config = dict(
    n_layer=11,
    n_kv_head=2,
    beta1=0.9,
    weight_decay=0.47,
    batch_tokens=65536,
)
Each number is 500 + 40 x the weight over its row's rms, rounded and kept within 0 to 999. Layers, rows and columns count from 0. Numbers have three digits each. The size before them is the row's rms in percent of the matrix's.

# layer 8 MLP up, 1280x256, rms 0.0422, rows 1195-1249, columns 128-255
102:528481448505477511587487541513458511488563596506474423561522550530468463561527503470491465482528524562443487561566499497538536491494565462484500460547491464491598516470518540491513464461578552471490525494456598476509463434550533552469443538506483484441485496512469565486482467501458529565481513486526482524494459489498462543506459523506479469423509445551459509432487512515501557531511
116:555496444470489533528544528485530498520491536488493534431512447465503537528490556505473499607601546564474462577469553505516531551517532489487597450491420496469549474397495490453511487478481496512481444546534483457470490457550474431426478525507485507493471547452471536557502489468496459530491567451474530440468474490489497534467506537529412563537473446526530530462472430499391451518564
093:480457563562587505483534491491453534564487495477485495546562461481581479479476490447486456565427500553508575539499471545484493586464381545481550449504539578480489498560508525516530466534474473564509521553504481482417501506503507475509475441534543520431464491486459480524544535473460427577411543456446528493507458483521515520435461468535495502463481540478504512497444418603468517461539
103:515484482496585528484529526485517504521497526510537470525515529522533500441516543516503499531496449573494465422519548485504542499484446458577399496487547562515483420512434393431592455485489542456542517484444542455524559523472454464494514485564458530578451437565502482436455433546517511464508521516403468470445448523554505527479477455502549497423426501495496563487548481553509506532505
105:542496530519597445473520566486480447528490543501496502479597517513444523487493511465548477484474502546547484449485474493497467445494454470503509493451479458464506494463496480540629428534458475434457481500505438430546519425550488504465499487503487457537510539472504490517490405532478457484462559453532470498508599517486460475521511579460403462531457482478512534519482477453478531651573
095:486529428556507483473480486510530536502497442462479440549445484464489555467566532456502525497453511473504458541422511533489574485455506488592484506543410480499479536514444584546582440483482462491491490523452543492478496479500482439510550516581498499495545547509542495479568547484504482533489528549453513469455511543575538542491516540493572522460539472472549563483436496518471501478502
092:468591511561483483516460587481496481477485482459566446552550497602541506487488565443572485465528454489524494497530537505531527473476414516456496530515456465453488443527499506457519493485509527472479508512566550521442545450425522517521504504508488514489453496566487535512528484534457485522529489492534530457497460506514524584447516481414517510432476490477476483467514480512527541494502
105:383484455517481446464517486448519458502502513504449490530527502506536544520510598362500500507550526499466466525558506483520511539509467525501482539562518501471522420456467545460520508507469538478477525529543493566437462417494460579405474524550527563492544441511486481548478476537456505512467474509551492457525515497550450616557490447458574497551540489455512505515501487399509519500467
103:455548527468568507404494510553484486513489566480505497456468462519486489554461515534435480541508526465572487481528526467528488554442450451505524534486499474495505527521434529524486451453466558496504518465489505496593463475553523468457556519503456467540426567443459567510550500487442502491529525549515488462503427570479537490460583518478486525558477435522517555460539518506529526535506
103:518413501524539456488523470488471533478533508538538441522477517547506492595510453507496447541487524513479577532540586489566470531427405509536481482530551524499537477518450557475492522506426543539598576445460458513472532532475401440530493553486487485495419534496461479512512454452467466508449464494513498513532567526525462537483475472471499510500436526526496576497460499498560407536507
096:476477536506536498514472505502471513530455529464495453496569454556484500520433441492496547504450491525479508512503544530505497514429468465450596455476488444507544483421450460477562431438434415461564502527410439456490499483476508533512439473489517525425575523439448489556497531537560480547539545465445482509524512509485473428545482571513487539523429563590504558494455528503466542443472
102:559468551539544437516536470464510472534449630513524482499485554468515508440455423447518443465467469502509532460550519524492509435513502522499468507464512528431548495474522424463528546485467478518490515574507509533496534468527506460422488533497461488502481547488585527512482445474519514547429523473522523488486528447516503567537471521487525453439451481543494510450421485443474523455521
106:526568513540521435455465500451566460477490481449521448555492505526482550537480525512503481430517523471534477440518517548504508544408468525464491429514449468482510436527503473501545484524495488473470456522448541516460414535452537507466452570467439519511539521541541517468525536537446450499484569521424490473481517556524456470505563482417549500433471463482532481569561460542437577446501
106:517582534465528478515451465544511499549435503498492452494507513491462528532468533388568426498534542497519538499507516569521511544519572492538563447536497476519467499479484457466503482448479500483526485512510471526438474406447479472512471499544433459441478534452540465546508516477458543488467485563496550481512513433497494478511487545434519513540458558510491528529474519433526462581466
100:452382527506552489462471532535482550528541517504485453508510452543556512457464452500551494440485496546422529447544477530540448512479477490455434509491577479467499525481495523544449487493562530465508529509464511417487551508456500518417518483544504541514461510545522455536564417550493513509493485440533547481473543523580454504469507489489500446500482451516498552438584502500498601558544
092:491494511529443476515569458481501468484487572410532473585521431477411503456587540447503511580461504482542515515506468478468488559525488492507525542503540540489535482494502508548551513568526469450537502553486500492474455484418465472548477562455498469473488511493514520544548459473494483505513430489470430473508484481500474474561449497497591537559490460499492500450518427522512508573527
101:529517501517500468424451503456440535502431552488527569545550476534509535433512448441527524511527531576497555434478484495480443462533481546503546529486501535551518453418467483502550483463450447521558515499545499513514490428455512487552455554537429424574504500538451529477494480532419444508470535447525416476482520503422539521498533595535443465486456507507518515488521497467435465564506
095:486500476449532523485500517401494500534496464444459504491490537456515502559522476400580487499460504500520552537498505541514448503466542511474499472510450591528512397483480524522486430546428444439520481546508485465466519411480413474511550534443491496569448535457429498524526453501503492470457500511510476487443526508506462521518497514519460565497489482523503477579463492532492468509467
092:550551456485508474524424514437501527518524486455603451454535473573491500546567545446517448572459473496474566524506536474490544458493367522503496484537443421456446488534503540477521518488526464440534446522511486441426561445446472529499469493453560532542535478505469508546482540487473513525473510536451443503522500487547494589487491478470487512511383497430441539557491479567540565510402
109:489484468484519531546485544507547449553522496416507437485517476478442485483475473480496479498476574605568516474468510492565463509414484482495515511456419537573488516498537592492545492466514470486580468548477540516521565544469465453491481555503442531524502454489533545573463519525469492523478526467514476508445542512595487540540560463466464489446455525494534510530410477455476480513521
104:528448486488547518448425528524444474486486473455580533517521495451499556560500528472461548521596553529477484430495503484539569478518422515463492493510489426426478555478467558505488550532470540508566537517498418490500555439520529488521489474491549522509524490504460425527478435547520457456472529485479529453518475437551451511457497496550446468435457495547539493469533519466557537489486
088:530479516531559549568505499439542436538485562490519443539495503512481525529475581469451501560442514494508526442459493543496472552438576537528484489454493468550460528485452472504525512459431520445474475509491489542555519551481510489471459470525471530549440535522533485624500430525513481560500458419423491480466534472503479492485517475618529554507512499514485522499491410462460517526525
110:564518517516552467478569458506502505478548556456455507530491439438457522505554475473497438499525500588527450511449450531533505549472494488528552540470515476520513544506503499495473509482481532493509479528524503471481484506469567483513492553537485560512516563522444529453450522454496425499521429451489492481482519511538538540459487584486496563564514568484553509508461461507514584481453
098:524505523485522453447558453441460479507467551538474548473493453433450519583557505517481548545569545519526461452541556538516597501466546540445494488537497439516591521470512562489587513526463544489498565488377506489474523491502429409441477456586467542459429534462411498518550475477482533539479540390546521478490585510515466505403412527565477468538495504496511452416452492466517471505494
099:566519475481543457526506484516518450587480456484475496494494450478502534470534541426529456477581503529539519446489447517479467486525491512527572432492481484516416470419497515575543509490546445512525489495520468408402556471545475507444505469489519533419525523503507515467485518504471539443497518484420495502435396435569520513476519477504578516441502502517459494514497399511538546572483
099:529509536451508472480572467514530553533405450442475524520541483498493535491535522474492466462586538494471491518414494523498518542511530482475525444447477477471527518541454457517457489406490464477460554517456484504453498487391462486515519519566476570459567474485464472568612510463493478555522539460508484488552493529540532466472553493522507507586505509495466479486461472547483561532547
101:494454566530503504531505496504514487549447408478531555508531477510565524502523504432548442477470606458478575483488594531498426530530492523497531415501495542443459534442459475528540447471539486544531557477486496468456502465469446446417483500545464514465536509483554466455450436492452458576470500554514487481459465514484509556517515489505520454506464476502553468458496463550451458452489
101:388436482495502569523450433478537465457516536486510546419461414450466496482503514431520539543546546458507529435391531526576493561452510510522584518484508482474511449548462527514481507513411511442478436423475509563417499511482490505534498590558521488470520518451505478476574539541485561416462461479552496453493445509509493509504490483443557488519466515532470559465488458506495476509541
107:482510513446509433467419471451486466452556477552504479488472496549516561441476519535459541454558488523474514494554527549531519561460563427430475464506409490516482548560491440414481510444508547464550537488493502529461503531495468487546517511553514589504388534468517472515444498515428417494502528465470518485453447437506429559489483547467606597467511538485541511407522441545544461591515
105:495459524468495535496524509507563567580486545517471427565482411591565475428527466486451501522555451491518504481507514528509531529456459465542463508552487474521608473522465513543532468443523542448501468525489554470566565460468541442468490498477478529515495508523545503520572470497462484547481490435545382508460524544463458504576555496541417527562496439506477522450525539441538523503448
095:510494531566565493519473499546511593516538502460497506553494489553494510495498474525450526573488538499505531472377522486506470428529477502494468445465552449448562536586420511431490490461544564535546464449496431470456481512470533461519448537527478457533493468496481491494492520489413448568496536407504476512557508506506474535461460519488477515535452536499524509544506509437515474422477
096:474413490460497456499496441476399499575518469494534505488544497480488518501415461402506490515458534493569562507498515471527546600535494519457572494503562488490567556558460501387541531458514535494458493527551462524525517459477474472468486519441532591462509441542521594555458518482537490518466558480426515523499492484536461508469466458519417575504498494509544476422454464544520498519542
096:528510527500545460475466481523420469452521497498489455465498528501492448491499463536478513543490486550538381516535440493517541447524497489503590477565428432437526469551494522522499465516508546497460449517497508389447567528453526575481423537489507479504524514550500501482481431484460497491512530400474460460494470518515533516468483582533546530447475402534515512426525521536448520491500
101:471474504537576464527565536454501479499450499456519437550439510511505487443414584455531432511601499497475578509535514527527478533457504505586469573515484462540520530405528457457564445440446552502514493550509510542511529509481499524522445515520471523445519518562562404572487480500479536509500567493467512459468494547502454473495529558535495537500541489468519499482455468464506443541490
099:478483473557528488442519474493473428531446523450585474568574499442537502533465452474540451496559544497536525448490544554538498572484525445530539531570527465535478472454493508509482449502506528489471540482449479443547490476361483508459506531524479542488472574501464448469515418486524493574486543440472492499482496453488483498482526447508448506478523519565511446459444481508448458497453
096:585487530544484496526468487505413490534486534463490504542514515481472554549526474500558508501469498592459546533499476458475511500516519546495531528554550559516484455449452577460514466448470557482545594484471495499568482444550529492518498449462496502514565510497507462464522469500496502568470559527437485516539480528543437561462528569439511461478471562564512502564556514492454480549486
100:536458503516530516526512465509488504568448529387427494556504524482477533495508513548523456513562543483481474539464575522522553456484514512541533521516471486445471481489564483502556489498494518494514575456512449448431513507471522457447477428513502555497493523527545500543569463483445463493469472546540487599466550430473520525562513451537481490550460476444482549481513559524458497527503
107:420447523492568483514502530447515522552515503457561446539491464487593501492513508434502527513497523504513536466550490492504497507480447495512436509545425523559549483556548499498466440532504552499478506529492528501535529526454537489445523586469542512415405468493554471496496446474537528461466557512518517374482600467587457559463454532484539489520455472502620472472511525509402460521576
105:546545473513517448452453527478499466503533513466467489463535481518479512533446406489487544488533515576498584444540471525614501564541550490465511527464536459484577517525470585453501530477529465482507482471495518464491489466532550462508516565517507450475519559511463548490544514502455440540448475423516516539514494487528449483527536479502461478506458499537499489491435462548531550485578
105:473525502508552418479468556479544496463512534479494447553472422534458582463563444514499559493514601491490467481441533526525491485547474464449558565513451422501513514453532436503568529494524514507519551478490462444514482471545480449455471468514447530521540487505479490476500525494525472527501490486497451450473537492529493582495555494463486572497541449495523559476447504538542496538534
105:476454463538545544512421396489505466447437504485451443500554510464446551467510409540440433451536588503494580460448484526540502442473455499570512479567536399446546554529529553532449452473479509474528498528483470483573543527444532540537496524458516477452482516428519510491512497515470498489522546506438524508454425527539459532460445569499509504481474556421478488479514435433508477458546
096:500461514442550478570486549452488451537441477447484488475541498513507558533510560498479468507491560491554486545497543418497473517444470508549445493495440564437518463517434538466505502586496525490530453521444442501476518486487481532510518436520508493407485501505566451515547506608521515468497559487486550414532397499550499554490532491485612524474452494480477581495469513487523472522484
104:459457459501513455438447448535501424535457474464477498535551445553462510516467477483533511558463513529545460540455540480472538526573509547439482494550548475483448513482501431502538558466538507477538506510460406555442471539461483447512471417531509518431505494486523481528482441558465556533468535522531500506528531455496457504372457461591618533511446512551479445485511535494526544468538
097:489517534530523576475466509542486525539402526490558521508476472563542506528482505426476484569599485503459587412512550560503509514480488503493564480472459417448590528484543485473433484440476511505548493510491555533455517485436497419503515496525445550431436562496508464475479479526470413477493505502494484478538453456511518495530491488528505531493544451477589469458465479494413489532479
096:505487504450537409462484512499501464523506397523567445561502499550361534487491553500540511547475460449549493405529547508519510456423458477502489517569493559518502510541497517444478509520485439447474488448505494479538459511542460556524473526546532475532515606575539427524574506464501458512510453515472429451462523419508526510475583498513516499523408536518505535496479482525488454542538
092:509453608518520524411524536476546484540497580463583490505497504549545565593515498490495444468464536522448528458444518558537428513538537593496542446518490468529509567455444475510507462505490428477521505533499502541540471499537527493491463555534465535495502531463469526518477427467503464474474537447510487492514503508440421494477440581542513518440528458531478477448497442502452555581557
101:555516537479523541485450442561517521523462561497494570617500521489493496443514444427523439435479552470514533457489511559516540505563497462478495453512515503518551511473490502527539489531485534523515493466478409387471516445466558555483463494445561533498515471474497476469559494465538476496527560490459472537499472464473434536483509520452434582485503521545499524456433561526479490544461
105:563522501557511519565459501538513493565486493492516470529498516528548563509511497427502510464548489532464543456495465474532509464497560487559453459445487509456516485528459515488482443521514554515521558492539449498418572479592483477397487538556457535392470502518644475508559435488531521593462503433474513477416494449484501563492504554509458450475431526454487518482483460430471442572472
106:478509507446487490497475479485485463511493544498412453547469526486477602487457544467506542466554444522480445498486539581532512588477474517468488491596407429535466487490479469464446487497452421545501595497490491486435521424509405485427434550539531549421521492511445554509540553498448472586526542473495561582419496541572493483506536513488510569467536536592498496432490535532446569506511
107:520420534505511524523414476537472487525521461464546456544503482548486537529472471469492505535456494510476434481493441485530450517431505536461478490468521511417510456540444551507547485486445498485472514548485502494499502484480504408427483549515452485402503430535498465487506439465452533543474508472484436461454464575492473563542444550425451522470404435495559521444478490478541530440499
092:498517457531549577444488440402476444493537535505562488595498479469489496476494553451591499496507459535541494484502517503498499563479515522549457480484480471499498515466562458559513536405552540492513474513509415426432468504472505436556502451523469473435511514504572498442481435488507501471427557473492497500525452489539449485512528503484538495456498543567501498524452556511523583494433
100:416467467415515470503520532486489516514432536464502461478538390522523459529500570491468541510471462489470556447491562484533481533517535495505542511512436522497566454536498520443460471466450463511511519579460509491429453507430546450464463485446472467483499481520531503541435510486515474568465531453504419469508486547488427536469470545482546512545473377466494560502550517525547552532550
098:485442484503540482467527504464428484484542527462495374565531482464529488495506517561583504512545476510494542407492492539549522581425519420458493515481460442515514463467563540479499523488535448422563489511512492446451487481480485559510513515469462506482498470461488492486506528509456557587495487503449536510473461468531489544550451557470558532519511525556500497405538445529494541561461
110:466466439489493531555483442471547461539560452512512467520515472457450591524465508462490451529516555502535496475557491533490516521443507509525425557573494474429530487506539436437572461503487470463572507526480466544497507505482494451492541479483438482485532491526564548551462449510443483564495470525486509454498465437502467593553503581548431480459500516557535511449428487466507528469569
098:472480534512550502417573426419489502480478444509503468500442488461515540484554472544515443488514483593427573474510478582507479521498485450497502546485511520484479475479514512523567508454546537488471499473370537498505532478521510444523468415534421406539521515564544420495511492425536517584487526548482496510491467464593466534494582615514513503529490477493530504498455511488467472530497
# layer 8 MLP down (transposed), 1280x256, rms 0.039, rows 1195-1248, columns 128-255
101:435525514483523508499520489532520501490535484500576474544496525455485562516517479495474497506562532483570578605481492451534559439504494465548506556488566533434491496548480529413513466464455417528512438494515477515495518543446478559450481453461519552521506476522515424552620519465495477552586539488466561501460553482459548533442429532462553520459503593513505499559458506536511447526450
115:459477534478543490590467508515535432485506425491496493472513471421470569485475444482527423551498474541509558570524476560541441486493505522490432557552479486528501513497538471484529520529536467545481453595444397530488489458520502576478531497480529492504560434448522381458466501464476514503500526532497506453467527485473473537438484459543582489482501493557498461520525571560554493485589
095:482519450483506479504539508548413521529509471435481554439518525523538493464515552481532467488515457528444508439503533522543617549477540485534571531419477473486497559445539505447503475595492476501513481479486470484460492475533481489514508467549451498427504449524468550510542529508465594448533437478507607510488528488511380446491479486550489502545525512500503532503524521537530533510448
102:474464559454493557522470486479483500384465500510545487472480432549477547529482552529453534494460520500512570445486508493490481470511487577548506498497538470456550592484468455498426481545516502508495473446501528440522490528504477538613482603455482540503567518502533475495440494533526517585530510520517497506518487489456463491539512540456435547467549491546534498525405471547503575522478
105:509434481500453519507536499525456575507550452485482467445506431511563508486510468517491520462445492488481461443475458461555567578508523524481590542462549535494528485520470495463483561482475495508450510447537509492508463440544581524522520487532520521402459555608488468497466488496455477438486570504461479529484423421461441517555493511562493484483513518466518565493366483472493557439517
091:514508478487540458548541531478471473534445445537443544451448574451515560465462522509513468449569522425484387431527529524524441472485423530481483502497533515493449475481593503478438533472458458464490484469495532524465514491472559550400534487445568558611484450593533517535458517506417464498537533462529431487461524521528463482499554510527590505503427572491523456487487529540573547503486
096:543494523481482494471547460501488555565467549518547480475511478483457420540525545470480453441453498520532489552537506509498495490467470426529452529493533497521473458552551515568511487511443533558447477491552495499497585544495486493542465539526453482476540487474489501530496454523538517504518464590447534630446497463547496484510549469501495536469435506498510556419524510519516484562495
115:501516450477540497475487471486481507499534510469518536573471496447553524477464499515499462510487469465493517515527468566482496509519516541508494483433518462528505452491534499498520501539401453488436493513455536522551499524485603542493518537489557485493434477521543504465523445536503460462487561494563439526500563531543482500454526434569543432465431492530491488486522498560512498458552
105:542554610506529437422564473453521554477531515515475481481543458489466454469480496513483547486511442500501444515543444536563522466485486450475501444429524511523559454558485442536434508483519546494465496465461518460579553574515489552482521517490453391504426515475512498489505531494508530464456509501494467508464521493467500573540527434512443478476533518484487561483498436540537464505497
108:534476429536478502450560530542465541524588540452438436539498453457444493464447471591465482476433491567524468432456531494509532542456496439512441485513476519497508524542488547536534447529551437425466492543486575508454502474488585456582453503496453596492537500533431528559478458587479539484586514455505484530461525502485482509479498456554511492462467493511558501501556462488553533545457
099:500468500497482524478479509450606470435480416527531555550490482473478480489512498467528463505559513459523493499454490490439397434485523468517502466487448496554513538521495477534512543458476500503433473454485519464469517490514502514453529526504525481500513452531524455526492497516535449435538495435501481462551520522515515534514483451480457512531456427491540467509483509448483560492439
108:443470475519497585486468504545540484580469497478480508478465416419465530503570481513465492457453506533550494527524423440477496493510466482509556485563510502412496405476495513521501565539525576513467502465464549490527499554433507534534482494474512563448449486540464520480523528466530490555529556475451509523504457482527492470515535503490492532484530512486520462520567527515505484498490
106:530499430499455507521574529521544551548495415611516569546523514502539522474501560427477544567510567415505494404444489542490533492414496453495528503505548493517439447493533519468460522477496587493536592488496432450459495542485481497450511488502525506555465433493519488547469483464457523471519433474590513526458474486552487503531466502511481520525485462539498504461479456444539515488482
103:471411507584471469435510464461482529489521526491555547529478483520480526439615628524454487555529481481509474424454525383493536463418473489487538530526519487475572539550452525483486508545520499526482524513509507463486488502553522533505498499492496496501475492516474507480492607469475469522516471504544490472546494528508519496450580448569461559513483486572463465533511500505528509474546
100:483465532487495482541568452491538476459523492508518497556477522426457507499467456471423480549491518536507539487439500468385464459468516539492537476511522475566504378524504517507462512538460494496453552516482503550462477490507508498506554502505472469504523511464552410575522535492484519519514584432529486537501575514490512506553498462483513520477469552488489542533502448501467477542525
097:441477500489527477508485504564532520471542419539457492486477523463526573514467541540452528514560519461538557458500498574588503504489468510537483558521478482456535504445471502480496469499483542496528451487457542527523493487545507550521546509482561507506569526478526444459422504478516541571558459488534533475494480452454514536402529549475430507506534529481529556480434518519491481414475
097:471532485534492472539516553493537486456540462559489573491544556478454418508420531519533483467477429549616486476531580482471451508427565496519481512494501520451511494532488517461495575500456522490468495516468416508455465514517469575469528509540491493500492559486482455487532498537517504492459571475494532525410468467537538499486532497517537555530507528458490485532495466531422495468473
095:545480559551541386439450439554472553486496521511557442495578538505506474446585519561532516516556494524523515478525504483434494494476478547454488554511527467589448474511540518497511528411471541530513507530530535537487481505545404500457483523427491557509455470516506524500453504536460407463507480477519519457540546504475509485479444505432499515558471485533488555498493501550528413490478
095:528466501544501491487496505547499484516521508486502570493527469456537408534504428531493548493448457548459457442514489425509429552471491536527488467480461491527477528553462474474433459541523502539542511537488505540395503471516480392534482563548493532512482531496521554545521454503525445539534539415528543533515578516535619502429494532615490508583513492561526469483433518454527521506448
108:565507499487503587541561486471503492533536438554481514493485465486501409534495489527523477540560475414497537542529537533501548452461507489462535416408503530521497431572595484516535539479456541480512445419544526520437551539445439482580526464457468470478463543528506485426462516547469547526437513439434499469539502529454545490535466449506552425479532480427560444515552503499518484466519
101:499563470484445506467519564446512555460445526544449549509490480539484573487484521494570488459475425519552474515571520465576475564505424441543512606467497493448528439461510522574480445554491496492486452525484469489518546542520412544541488518481467512502476571475543583495498515506523501474518465492516530493494441513496538497476523503525477404478569522457570495484424486564567574447575
083:467399501488521488424501506522473596521503464531488525506477489507509477465574550513534482428546461508569517521555498491454495530498430520405507621514533516527547536503502454511505524581526481543502457447505506525467510458582453507559438484469474458546449413455452481461534578530468500477540558508532500471539471541487545520454493443404521513499562495449517461497444556480503496399492
108:475516507522510543456490468445426543471557498564502460505533487498468455528502490448514432557512479415551460496460529472499456444508523494537511535435492506512522495496504447570470538524382520485517465392522491533428443467555512490549457489444491517487522545463511527493478528443545547521475570483512506515483570489517519433430515455452486454493548512553549491520510510553477464467508
097:472443537491494507481514537482455500507501490449499509497504508491479529533506481480473468477562472566556510538534467421483493520493492458513445525465563566484488459500505490482472507531496481501508422551490421490499397590510549541562455502491522450554477575484516508439483449528569598539467464497446489551420496479492562505574497485499493456580483493497532476470542484489485471507462
094:465520539521509447513536395448519484470505524478495479531534568515430505570520524468545471523475534470516522560515423464490510420508536527500466465463506511437489534566464482543415509508512497508480477525511520474592465500539410505570529518518532548467484516490495515496482535567445480513541453507529507437539489494434485588456508550500474545534540455452471478513464562512502435475498
100:465491437436508550502427478456508468431473472504499546417550473466510474465431508479516481519476499485446556515552532504519493501441531488457521550533540531438520431482480453554481492487542431398486481481502560453548474517545527473502485438460536473465480489490497454530481480530542517525415469494501477532553598528462569506527566531481475439471553480494505503531470574545490532498479
097:503413552538533410549545439534528477446533507546503509468511501533480463434496514514487464501574500524487522557457587486520522478439546551507478516552565467531498510523476490463476515465472480459467501560582472554457443458491497573503492468468511475488520487510538515476497540466469510444520536437557592488510519411516423497476565443500498497562481488460468442514449437463489486527476
099:555527468522556483497506496552546491579507525501468456580594545531566497472491535508532573572417470551451475609535455428491466401485466544482473455575508504435540564513549516558515511439543513455523555544540490470521499510516431440450477481616484484466455479476542510537457526477557487522514543462484488523518557494496435422446414519554539553566476547443452490503509573549551511456470
107:535576486466451517480504480487480505557491528452529547523408494541468465566484514481464368503480539506487458480472506508482504440470547556537524506510481436522483544441475504505570581528532553498452436466440503454509497433531562552474534487490470483500547547513508454513556493538565555500524456530488453436478536469462491482523476442535531501552513487499522582580495514518517563463563
105:579472482514553476452469534581520496515526466491438553494465494425485455490515518546531490470448484508497487507488355543466515500531498542548505478507542460497455556512529425464521549516513483524472529486538446531585468492584463455515522519551515528521476573492477462485589543545482468505540479493496517444447499524603506526487511517486568427518483463540524425467563570503444455453438
097:502504438436516500471530498472493417471473584490501531488465479530462460535480532507468460491531439517514536510533531502497573470507471493504523519431481502596474495424501459501535497576535459428514489616527547523479532466592517520542507479487494449535478432473477606461511538487588519479481508523479475516440551416502483422508551517469467476522498461508476511482455497483539607495482
099:529512533468503571466562522475581532451460538474483512439518520491528532483492577513499453489497445544412533478549495496467478455475513467582498473528505485490494501516536514468500488498589422523498464587446436536501465466539542517527470452509529510519489430609465496466481459513457498516553479456514488563452534426506476506537581590542552453421502542496485561512464465492478538508505
093:516507461486438554451595454584521544542489502450490521512523461468476450513577489467491523477481566585499501459419553494460464490459516531470491492501585487501520515435471574502534456511503442542466584509432502557538441470495509455543495511514519584466538471518465450494503549523512436549515472492497537497440450488477446529552482503528376486512517568490532463547500427525484429440556
104:505524520497539455541499515460397522489452521469495488502552546556504507537545495437573585560413471573465537553524512531518480384459501511466448488451484493449487483509533454521493434539458411476498480465493453528487544464516487496496555524526451489493536534542491440501511428444446478522499470514493471567439510480523522513442535480573465560579496525539491491539513551510475493506468
094:493514481492477476500439521505475500539567487562466482467472430494519488468468475523435447538487497565442548538493469485458541463494467504512466442463546455478476474609528529429542573553497556516535447527535436521505523540479496537469472542441561467521540516523434484509464558496485484483509467487545508475513466521448551482477516556556463471514499536547510494592474524493474491448505
096:464495438450535554475500465449498547506503431471535481435485516460541549486499533519503479470475539451474460496498496500499485459436446487554554506492530494521453572533488548552484456591522501520409526412449403477503495533489504503520523477535524500416513559462528470518530513505549500577539509501518622529493440495490553542532521542525457454441574535504523575495495495488378477429523
101:555560525497533456499542529559423514457451529525502504432475467506417511530512483598493456520489486527516496538524496415507520521503526536557464409394470448477482456451479557503500537499496479488502422454484555539516480548487502526548505525513464488455484608556486472517473547532507542449547513533440442426482507469523510485482536554452501456534510492482536491584499455425494493497436
112:470570516489543449498494517511490523507495545546460499449501465418426546464545474448497470477519427469507512513498546511453556484507504496464570468424440566526433499553516585481446492588502558545523488482505510442513548496525497483491536542489517467569502561550551498437521497468516462517524494495486457443480533568451613507479596458476431502542528537450512528469487468523514442389515
100:525472500492460527586571491474459516593565441448529441533534466479545463544516568511526544470482506456482522391527530479470524449467559509513481465523501459458541525526510533494475561475483489469486424527566523459476471493541441585515515510515511519595514487519503524485429499510475482443478439472546493470440562517400438549478505522505492545501512484500592503422518543528488489523486
121:536507497497468561485517502482518491492526550507446526494511522487489484488402504460492476415527483481505447532480535479477512534503547498470501536456500489438515511525558516509484568547478486504500515511494428531421483462462601468465445413504592511555549528493563581449482564518514488485507448448508504465532494441555529548482491415502507526587536539557513519493528453529548500547552
105:570508530490495444544524513519514502576452499465492524524489453433556467488514553464490589532552476495482476539511445522482538487518509496506447526483475514555490535497421570453506505510496584478419524469466453444472504547558527493509531512451539452497427496562514485465489442446523539458496545489537508509439490462463479491600543431472477481452528443440487481445506534503472569475507
096:449533504418438543514543489475502448478573472440462501507489495507531467551533509566544534521451494527504550436492452494476483499559448537511542470545528500466533603521533456520434510398515443501473502473464477469510485510532549427478540490562437498537558474483555501445486523553500474524452468505491516468611478532471497462469522515423448435480433549530510501476492419451481551513475
103:429480442534505543475459541480509516450425479541504535499468495472532530490545469480511472516527505479411516456510549489525504539430446481518497567498473500463487453495505454444531501454478539477495524547476570507528505500492463529432489497490563532567524486572549576459487563489471535451448505510483467437466506505518537597596531468508487475505527459531589484507470520504433514465500
097:537500444558493463555459474456510510500519510522430492482512526493485410469582471537569451469394462530528479502472560477528468475470483538528503568517542458551521530489468529485522520499443494478471418476467435481552481470494519549506461456495525457462513587540518511503559536513441566455439574437444434401481557502496441568457531494504498518543488489548493495553482532480512525506515
100:531462538524526586535511517497460558553512555507483473494466456481483462546492495593469513496494492482421515578487518483447442465514455466496558481456499494461506489502528527602426497492471519436564518567492499480572545525481594460520465440475514465491537486494532472490486425517485450517509541508533446552566488480519549577541480536538526448460529506407450519432440423567473453549538
094:489489485506486465421464457554461482553474454468449460451501541434459446549527466480498517479471479526528433452505522532530523384491530486491503515467565512503559485513545517513521493578533477512533520508442478490569467452472505460542475478517534455619454536538429552539455475477483531424444506572523565511462554524530541529511586461445543541506468577458471416504511595472583499465552
107:497480555518440400446476475499513552476491493524500468485516517493394486515520508469464509453543477578519495469400521529494538521461444564453421419462549514518453475525505510560549557527427478483421401466488564558487511488510489482531585538524474503508449540509483535481474535546454547479508449471589445495566562442460538454490444549519595513417490505492491566411467534481498506594459
109:500491467475478472483571574494515535445507544545466499474500515469569456517516529484507430547459496535502436527439472539447513478537457538443486519578515466571488494424582484497540585474484448490491488504535513438494510534461458450544515484515577525519477503454491488467517526500494511408494495472412471476500546520529471451470555507473445477508492494577516502448451502443456488550435
107:560523409485450506427539521489497523451464474530542463464513545523540436430437505545476471524539490455587472555472525489474509502483531486521477558537550475495425593419490517509524491536518564476540548548501400516463439455476520495497499516531501522510542476489542610481513566500426431498468434568445510473501479544524534544436459466507520574525507508476466503483516494463532493537483
108:431469531498428523488481459498555470536560509548509551512454476440488476482455527497538461410454468522507544515513493488533460530507537449531487476403526525532452474500477497486477495555483526438517488575478584405479533503422471529515436463512554491577443408508509483461526503463594518451553511416509543538425429487493472558487504495479531498479483536512547476515506524579455495439561
093:475479474454450569493521530475496577498474491516552514428497481621459533520522489466484531466547505419429517498455554523513563486454532485473456462480465480465534544541526553439501451518466406494474536494514485515569476481544550549459424577473503539550499485506403471481551569496439498537543478452558492560503573473445537545502571477494403472529554484472474491465556457552506496553542
106:512530460474463539480511513467487518443503520478495522507483544476553512573517515489543482507514485525504444511548546566457560516479450584493505588482527519556484547472470493516493480491512486480568526515538467428541453476475511576496483451487497465522535463441490506521472545482429524617433456458580516473475463445538464538449475441500472497524529582478488512494514499508453435530507
100:442476527414476549415501511527463514453448498569539511504502495535512503492516574441441511509537552410493497501479559470496606476505463531516465521553525520489605487540486503546533446532526442508563528466511476540523453516507513503517510488475445513556523489494490444425531519495531490453607596487486565482451514521566497510448573521483519495394560438434522509518486463479550507458479
118:487535505607462549539563495460480507544466471549522515510484466529456517524503578461481441417553554482424456535517457482439522492536525600544486601522447499538555523492458497470539543539522562514507474512509510466459508459554505505516497515527493489575497515491497502541440479535549550466513533420543435460482523493557532501535508462516471521440465503496486529503517490595473559499450